From a checkpoint of a small transformer trained on Wikipedia: 10 layers.
Each number is 128 + 24 x the weight over the matrix's rms, rounded and kept within 0 to 255. Layers, rows and columns count from 0. Numbers have three digits each.

# layer 6 attention value, 576x576, rms 0.0348, rows 82-127, columns 240-287
093135141119114179130113149197113087126174108129173141120117121058138089140137128103148119168161133191113115167175085113141100140140153100135097
168115137155126169136065108156158148145114166116161106093098144127148133116165125111217160168121140141127126131104086133133138127125148082103111
120113150180127147145093116150171116109113108094114151154156149127143129156131141126159118101149136129118169158145156123123126128169124067128120
162119138149124069095104138107191139090122140116116131065163106152169172114124114139141147103134095076125130162140153143080097131117084187100127
091069094105077121124051125148099094148086154106170133160123123140144201159122158086150164132137163089128106071120167156144122155052115086122125
103157114154120138149127134111126052138144137116141161147166154118169141101084070110164131164160086119113108129142148098112104094094110133108128
132149100093130156161166109132101118111138137080178142183161141130177148148136160113179129199152144123119082098146131090130190161090153131108132
154135090109143151140110119128138115084118136152084201143207140112182093179073166167086111134094152140111091133117111164103173143145126163142167
140150110181117126148181153150179161133140121160080098133123109161119154112208136131180178145112098174113194044162170135085170124139096179081092
153095134220155161115126134129127097122099146151065114103098136094131140079111174074124111144136150099131135068075182140163098117182141120159153
160070126169115117099128130105077104074051093119155134145133097108117100154162138092150112141139142064145180105149111144154144128094158130111094
145137132091114147139112146138161137139132173150132086187145126144097125108097096128156101139124141077133156107174129119127166144100163102128139
100105190163151150103144122096121165131116140178109120131087136140127128149091124102154138133094138157147084145125130145097084155150130178144149
139127176142107045146122138158141107165090134175100114100124091087135205146177107138099128149192096066124123125119096103130145125191144104141159
132144060150167111111144126134163147123159151058121086191078156113095159139159180099162197066131139151121169190178194173124169137150169124125139
138117096099132111183135148136122098174126112145116139168121142118136132156063110096161130096112142118097112179173153153135141178165102112129126
133108087125132080152144121112121141139129093173097094207155121123112166090121138133197136114136166125144107091102111107149087117151158117129090
110191048098120165146081134145140106133121111174109114085147098122110129129155141123098138099156152182104115091076094154110083099129149186146120
132123151188109158116128122094144127083089130131096120073145094150112163126104159200144176160145130040123096124092166131177146123094126177087117
139182094162082129096111145115098125115132125105128115169116079154139093143138130071114012149067138150126090125177173201081090065194115163129125
153116132068107148129134130132188166115149112130107059153126064115109097170174164150168159088166196127111139112163113142150161131099124141136156
116162042136134173157135144213060161129141108093148169116168096156107094125151131110169132132156145131129089129127141141133086110081110106118119
090144127115173121080143120132152127134156117161090192127187131138107114103108141096148126136143132120117042061135082121094163083134119176113102
097147168055135105059161148129169168069151142126112120082088125110129164077164154205164099138114102129144114145128175119132172116127109128156096
116096093153152136086129125160125166165172133123106096184123117083091092100061091087104175090127130179100151113115149095142076123117082162143155
171119099126173171157123129133104174159123108111089117090099156120214152177086135133092115084176094112132110135199137118107196125071144214118169
133194169132157138156123128115164114157102163125158167105170115097116132078145130170161129159069153167145118060112102151122130102106068118112135
142085088107140137090173122140065140144141142136093117168116136084091170141081113130118123120194156147116101087154153118097074095123098139127154
131108157123162139083135114115149147174110104159149105081083134191150140129118088138180143109088086142125127134167143128104098111100154117171182
141198213135120091142156134062120115051097103166138058108128094122132179185102139145082106186102113159102139113161132113144130149126133149128142
149116099171105119122135135139166105132091132097154137154075150132115157177145127147129086094155146156119090131042114115105170160124110182150129
130081133101102111145194118132154123123205149164124138149157119149176127157087123122147112146066108177107077148147191089124122148124114092141156
157122114140128149165152115090166151144129099143121082161176101141071145175091123089131146112114109124123114156126114116115172163159150153070148
105204152123085126103093119167146107154121142140086106080154161145106143114166088117104118179093128080116109167142155121107132109081116105134170
113138146166121149118157106125152172158144120114180094100107135166151089127120096118208090101143171062116148126117145150171132171115151086172130
098137180166103121119188131131105101119072096098144131156171158110166189110175120076178172052081089160107117120114120097162077134102083128161124
134189148053130140106121120099121135168123161056155079157129130136194130177132123135118174140107122112143096109123112110084127148168140126150106
108128178169134098160130147115138086177152125145114089107119102207108191209134106078154115145139154128123171131093128182171118167139143141124065
082101105143106104127123117111135110148183148159168098130144113140073110133164116150126138125113176159109198164097123109130164131152118143102148
066117200133107122142178143121179110220126099128096098147116155151168123114114147090192153131183141122142146153165165107139120133110154170172165
123062183196116096103127135057154110158115172108125093065113142093148108099139153138130120174171151180132087129128160147101174099171145165113148
145113157065110082122133098161132071152146117137133101158171159134107135126061143151149111107095134149124119193088155169121092107082143137147107
134071088154164121092119115116104126140131126131133130105145161136088142142154144119146152088129085135120138180121090155136146116121099117170108
141119106134129119149072108101091138118131130153127132127109094135135146111113190102120080214159136156126150091134171146118123162149103142151121
143131092198162125106085128093152110175141128099131134125103110175107103141138109134136105138086114171124101145120097104152097106202128137147177
109129181162128084109124132144161149126104145156125161181125130141176192079183147142155173125109132089145117128123096130110111094166127120166126
# layer 6 attention output (transposed), 576x576, rms 0.0367, rows 82-127, columns 240-287
167143196082131125128090097138182101152117097128105138131129120101083068107124120114171131125182154130128143126138073116126119115129133102111122
170097140103159155101087116137139102091145140097122119101104133127170142114152137115163131165141132166140142148118105116152188142097129105146107
083122108185109112185119077121175114142117101112149162147179160099158132176126144083147150088091105105130146143132100125151143094139146046137112
135101106154131112106126145067145170138096151125105142060149092128191144164094110130106145103133123141157118155124159147082064148111107122143073
114116145107082127111099140145133107154138105135109134171124156108178149118094124088162164132133152085164113089158145118134104177109134132093138
112139125169093133140103122125124158151146121112107160151150148122181133100092052128143125108164086124109086128162116105115130088128095118141132
099162128074107112129127131168169140130106162122141166158154137162177100148138127154142142180094145117103078096177141196145190090115139125097137
103102111125138150127123109106137102102127115148115195149183138142191129175076166197120136127133138141132116111140125143122103161102104154129098
130169097159103101124192149140149174124121092144114108083097085138129115112144159081147168180115131197140148102142161161099121089144065132072106
094106120218129100056090127123104128160115181120106165095094103122127155094144160102108125103108122100124136069050155108171139102114155131091148
155101101148096142082054149142130119119100087101143125126123115115150122139118140178138115153147142083131143122104134141135126082122151166151102
136112156110103141125131149131143148167096172121147154188120122167103119116143137096110163159069142095082162133144113129160189118133185113122136
118097138160144119100159122102095130128127170129070102109082138105079151159098121141125135104106135164091126115126075166095111123115131134109141
139153152143149125104153128158120182127131131151077144082100117126199173109154150153104146103139142073144116135120128112151130135153145105128157
117148078129144161132165157121117135115177161071136069173052142112065137158182167145148166114129142143144144166163196148122130166132192139143112
132108182104114076144176166127110146105085135151080099143143157116112127165107091092123130113110123141106116149171158136175194149147125101113120
117114060141114134160119096099096075157178122163162100175137148129118153087129141110147130116124159121087090146095112108115118139166144116134097
090177096111191188118115143161188137177121141174097126101150114140136118166119138113146132097155127147112132061071089118150091095126159196129125
137114102155119140166156148081123135136107121124152100088155106136140123117167167211123157132135165055103093151098171125181091138088139137120124
142169091161127122119102194116106134111125108129171172160101118157146092138139125108105087144104112162147104134167118138142064110160137140091139
117120125070146144158136126185148126098129076174143102153161074130100188115149177098148172124167202133102150092116124099185136112119110154125134
163144085119133152108164152149094095161143096111134169108166113120126103116078146128126121125143151129117097138167148143170101147081115124127106
108145102096153130135162111084142137139124139144064185177181154145123120110155123134125132184133102137090046074098061141129119082179113164105125
110146166087147129079153139086152144082132119130107118144087073108138211139135140148146119127092099145101076138164182154141124126128119109173081
141097132161103173111099143163123167159157183119092103154124129121078115112071146081039128119167136155110142054106136099143086119066083160118124
140118129117139152165146096142081139095143103135117157089126124118146172105109149144125104114157132131098117107145139146124199132096144141106138
134181111129128123112150163124105119144091176131167123108179121097094098156109149153149154088101146151172129070116095121200135103091098126114150
159075128081104121155127127164142117137125140155083148130118113090118129124101105154124103118185153159114121047154128126073116105158084146156149
118104137138133133098118120143094126143108087168130116083118121194125159105146120158161123105145097134126155125172147131149122109132139114164149
121177192158138091105163095053174116113195142162119052103170076129111138166139091157105100133153131162086134122190140177144122159172125126136158
141120089180124149121126124107111089139124139104147118177038129132107117123106114133135091099147168180127102125073135133152175136134118159159149
140055147142121093166172118148112138121137146163133125153154174125186141085121132083131122130105110202115101094135178160147116146151100141135178
119093145133121126139119113130146144157120057142094045169140100137124112117069084116108140176114112114139094161138150083073086154128159168128096
087167108096147132137084126146115132173114129094047105113146146119110157094154107152099122158078153104143119175109135143083170121112132112143155
121150134159093182158110082097193168125198108108150131106106169132123133138102140150163102143157170059103131130126104139188083159083146103135103
117123182153101137087140160123116088142124102120127092171110111111167141137164131044171165104091068157073104128105127078116101146111055111153094
140169135083107132138102170115133154162140206083189048152095162130125140129116121126113151133132126129158068079144075122110110126168102160121135
117144185173126096127103167124121096145100134129160070112105120183146158185142129133176143136131109166132178170093180168124150162156133160103108
101116130150142133131094136126157128092130157153157129135156120115082135094139163118105172202131159137110186136087131097130193109160129146124154
086099155136111110195200149144143149179115110110098099143112124137114146135151087138154127134115094129137136177157153093165166120112166146122158
101106172156169159143128116111167104163143188157178149101109178105185106134087163164138139141147149150133128153090135131115162105168133201126098
146124133095145137144138119114087112193115127145200091179127135157132096115094117196114102122118099157105116134068129154149102127119154153133104
163067069118151139093101115135096149087158167160096107145142153133112105110092130071141172138135107136154124169130138137112178125132134123115145
156097103133144129144124120097100095142151139202153147147133142133118173125091168082140101137155135131136144119112185121108169155122128137133144
120107126169143132125093147095137097133111153067126155103081107165119063124099138119165105159116125165134094107086109124163117157161107084149145
160114135150152124132120128107138114117171139143191147182124127169150187069151132106130173152119121109125119149108093148127107084148165151132145
# layer 6 attention query, 576x576, rms 0.0354, rows 128-147, columns 240-287
117132143143131139157123118164128131109121122127097142120149155118126107135112161156128142118127101119115127091151116136117120106094120095104116
138136112132146174099143138154173134103152136139159122149123128100103115124108118122128156148120166171097142147140153163103142127133153123138118
156121112144136155140166132131147127157130163141155117149098147123147126147093114134144139130130141152113148154134146124131129128116143139141116
162169090138104164081127138092113135106160140117137122137131176117087098130120107145151148139126159144116149122135116147137111127121127143139119
112128107122112125167143111142137145157126139149130095112110116151121142149122101117134133123100118119120162111133156128121124126090165156126139
099090145110156132108103127136135135118140127115107120120134109171151144121128170110129143152113114100159137115142132144120127165122118104120134
135146120133094109119102121128117149113150138129126120097117132095112118113155152129136104130136093130121119149126127108122105145109126152124125
138128120126132119087148139126152128119111119132112144136115139107133112108129121134117122137174153191109080123120122130156106100136120070130074
133152140115121134142123117130126088099142112097121135130136078142116121115119128117128154129140104086097143129147132132145114112126077095091162
167125128103114142114141132100117113155124147126154146123137137140149100134106135154136122117174128129119116105101121128166123132114132098164137
168148135139140114092166135155150151126107137156113120125152129132120114142108144141143156137179183138081097135136120132133099137121098139148108
137121143106153133156129131138120163143130124103128129161106150118099155143104127107113113113074145126149139122127120109108152128132170199145146
115112172141134105128130123145111146150094120180146162122135135105183131133139124139093143113103144159150128140142157139124108108158111126178102
128151175133129152142154136098141162115162106121124151161127131137125174167130161064121140101077145089167192119101109131074126100168137138114156
141129129162127128135133147117152143122131161138146149114131120149144131140119132136097140151174141140111113153136141111139133133121100082154125
150172125157111114133148128147122117132139134123132100156136136105150144157137151139153119152084157105131133139126110111111115117113112151111100
131151090144125101153156119148168116160137102102104130112136105134154133129099125134099117154097126108139128122125119166108112124130118124154141
135155147099145136124108143123142157152132129138119071111131119134117084119121121117144128119107149135104119107117108138151151134105124108145127
138101082153126078146106109216152099155109093082142146122163139137140129134130124113114132099142136158155071139115142141112119122115192131089111
134075137132109109120120126112102108113118139156146087112164108150110110120135121225120107108123108126138128109120150120123153113122103106142153
# layer 6 attention key, 576x576, rms 0.0336, rows 128-147, columns 240-287
128099089108127129126113127103123120124137109126132126104119148148136150124152129098121132079145152135112134131132128141150160136129114121151129
102112173122140118138117134133098127141107138103149154112122126135133142093123124116138107123117103124136129125128116138150130144136125121124117
134101114099120128122139117104122127137109137108161128105128142136153146133092143125135113094146114111121113119136146122184122138151125137148117
123127131126126147157131126104155116122125141148124141130102143146123162096088141115117112084108136098120120098152159112142133070110135119119122
130116102116133136120131130133132112133156133093094108106170141113127140117145118116145137135154138146118143119103132133112132131140141134089140
101143124129127070127149112150127153136109129132152097138152086133126119138119137135142135126119113108125159154124130151163172118141073149147160
118105115116097110128134129129131111108125135124067117131101140135115153123077142095148131107126144109151153097145151101149120082119110110137111
136099147134158156128125158066143110138156141130195160121136149125094149135160119138125118113113140097135122121135146134116090120151124141103120
177087098133133128127121124140125148059159130151068115110110162109116155139158153174139111109122161140121094102098164138121179108148116078154116
141132153147138182138104099129091115137141150136121109135142157111114130134150130159157159135102140106124139139130129117126127117118125123098109
157129169116125147101096108127105135146173128122201127143140152143162113123129142193131143167140120139111140150132138087131120157139115107118102
119168119158104069138121123118158104118107124167124155151098086123128111143125118120146110115170138125123105122139158146126097135121122118097142
092166105144152131125143121129119144131162114075169054177124127130101144133114085154144126144135101115122136134147135190163133190114089171107201
156112147150126133144115150098165203118124101200098151095140143127170147124114094153091092137088165160125090155120159143098154159152099142119129
149129118119126185118116138115119122121112111125110121121167130115130153134158138136099134116128106123115131101143100106100099135134124121136124
108117080127118089152123153143139153098105118111097118130129099146064145091135120130180115098109121141141086140122159147122157107104115113124112
105110096113124121159132077116123123107137127119089119144109110196116139154120096126120067129133088148132166109149136157112152155136108166152131
105127112152120135165162103148151131121128121102139118118114081086096095164153143114181090117140152117173143114122187165156175131084099118104144
106129133136148119133126120103125171139084136127115164135115124130130131127118144166140127064166116120135117126124123087160116129078120084139120
118126138127152104152126129130112068177128147127136124117133078124121111137138147108126159144136150084146115142131104129112115103133132128140132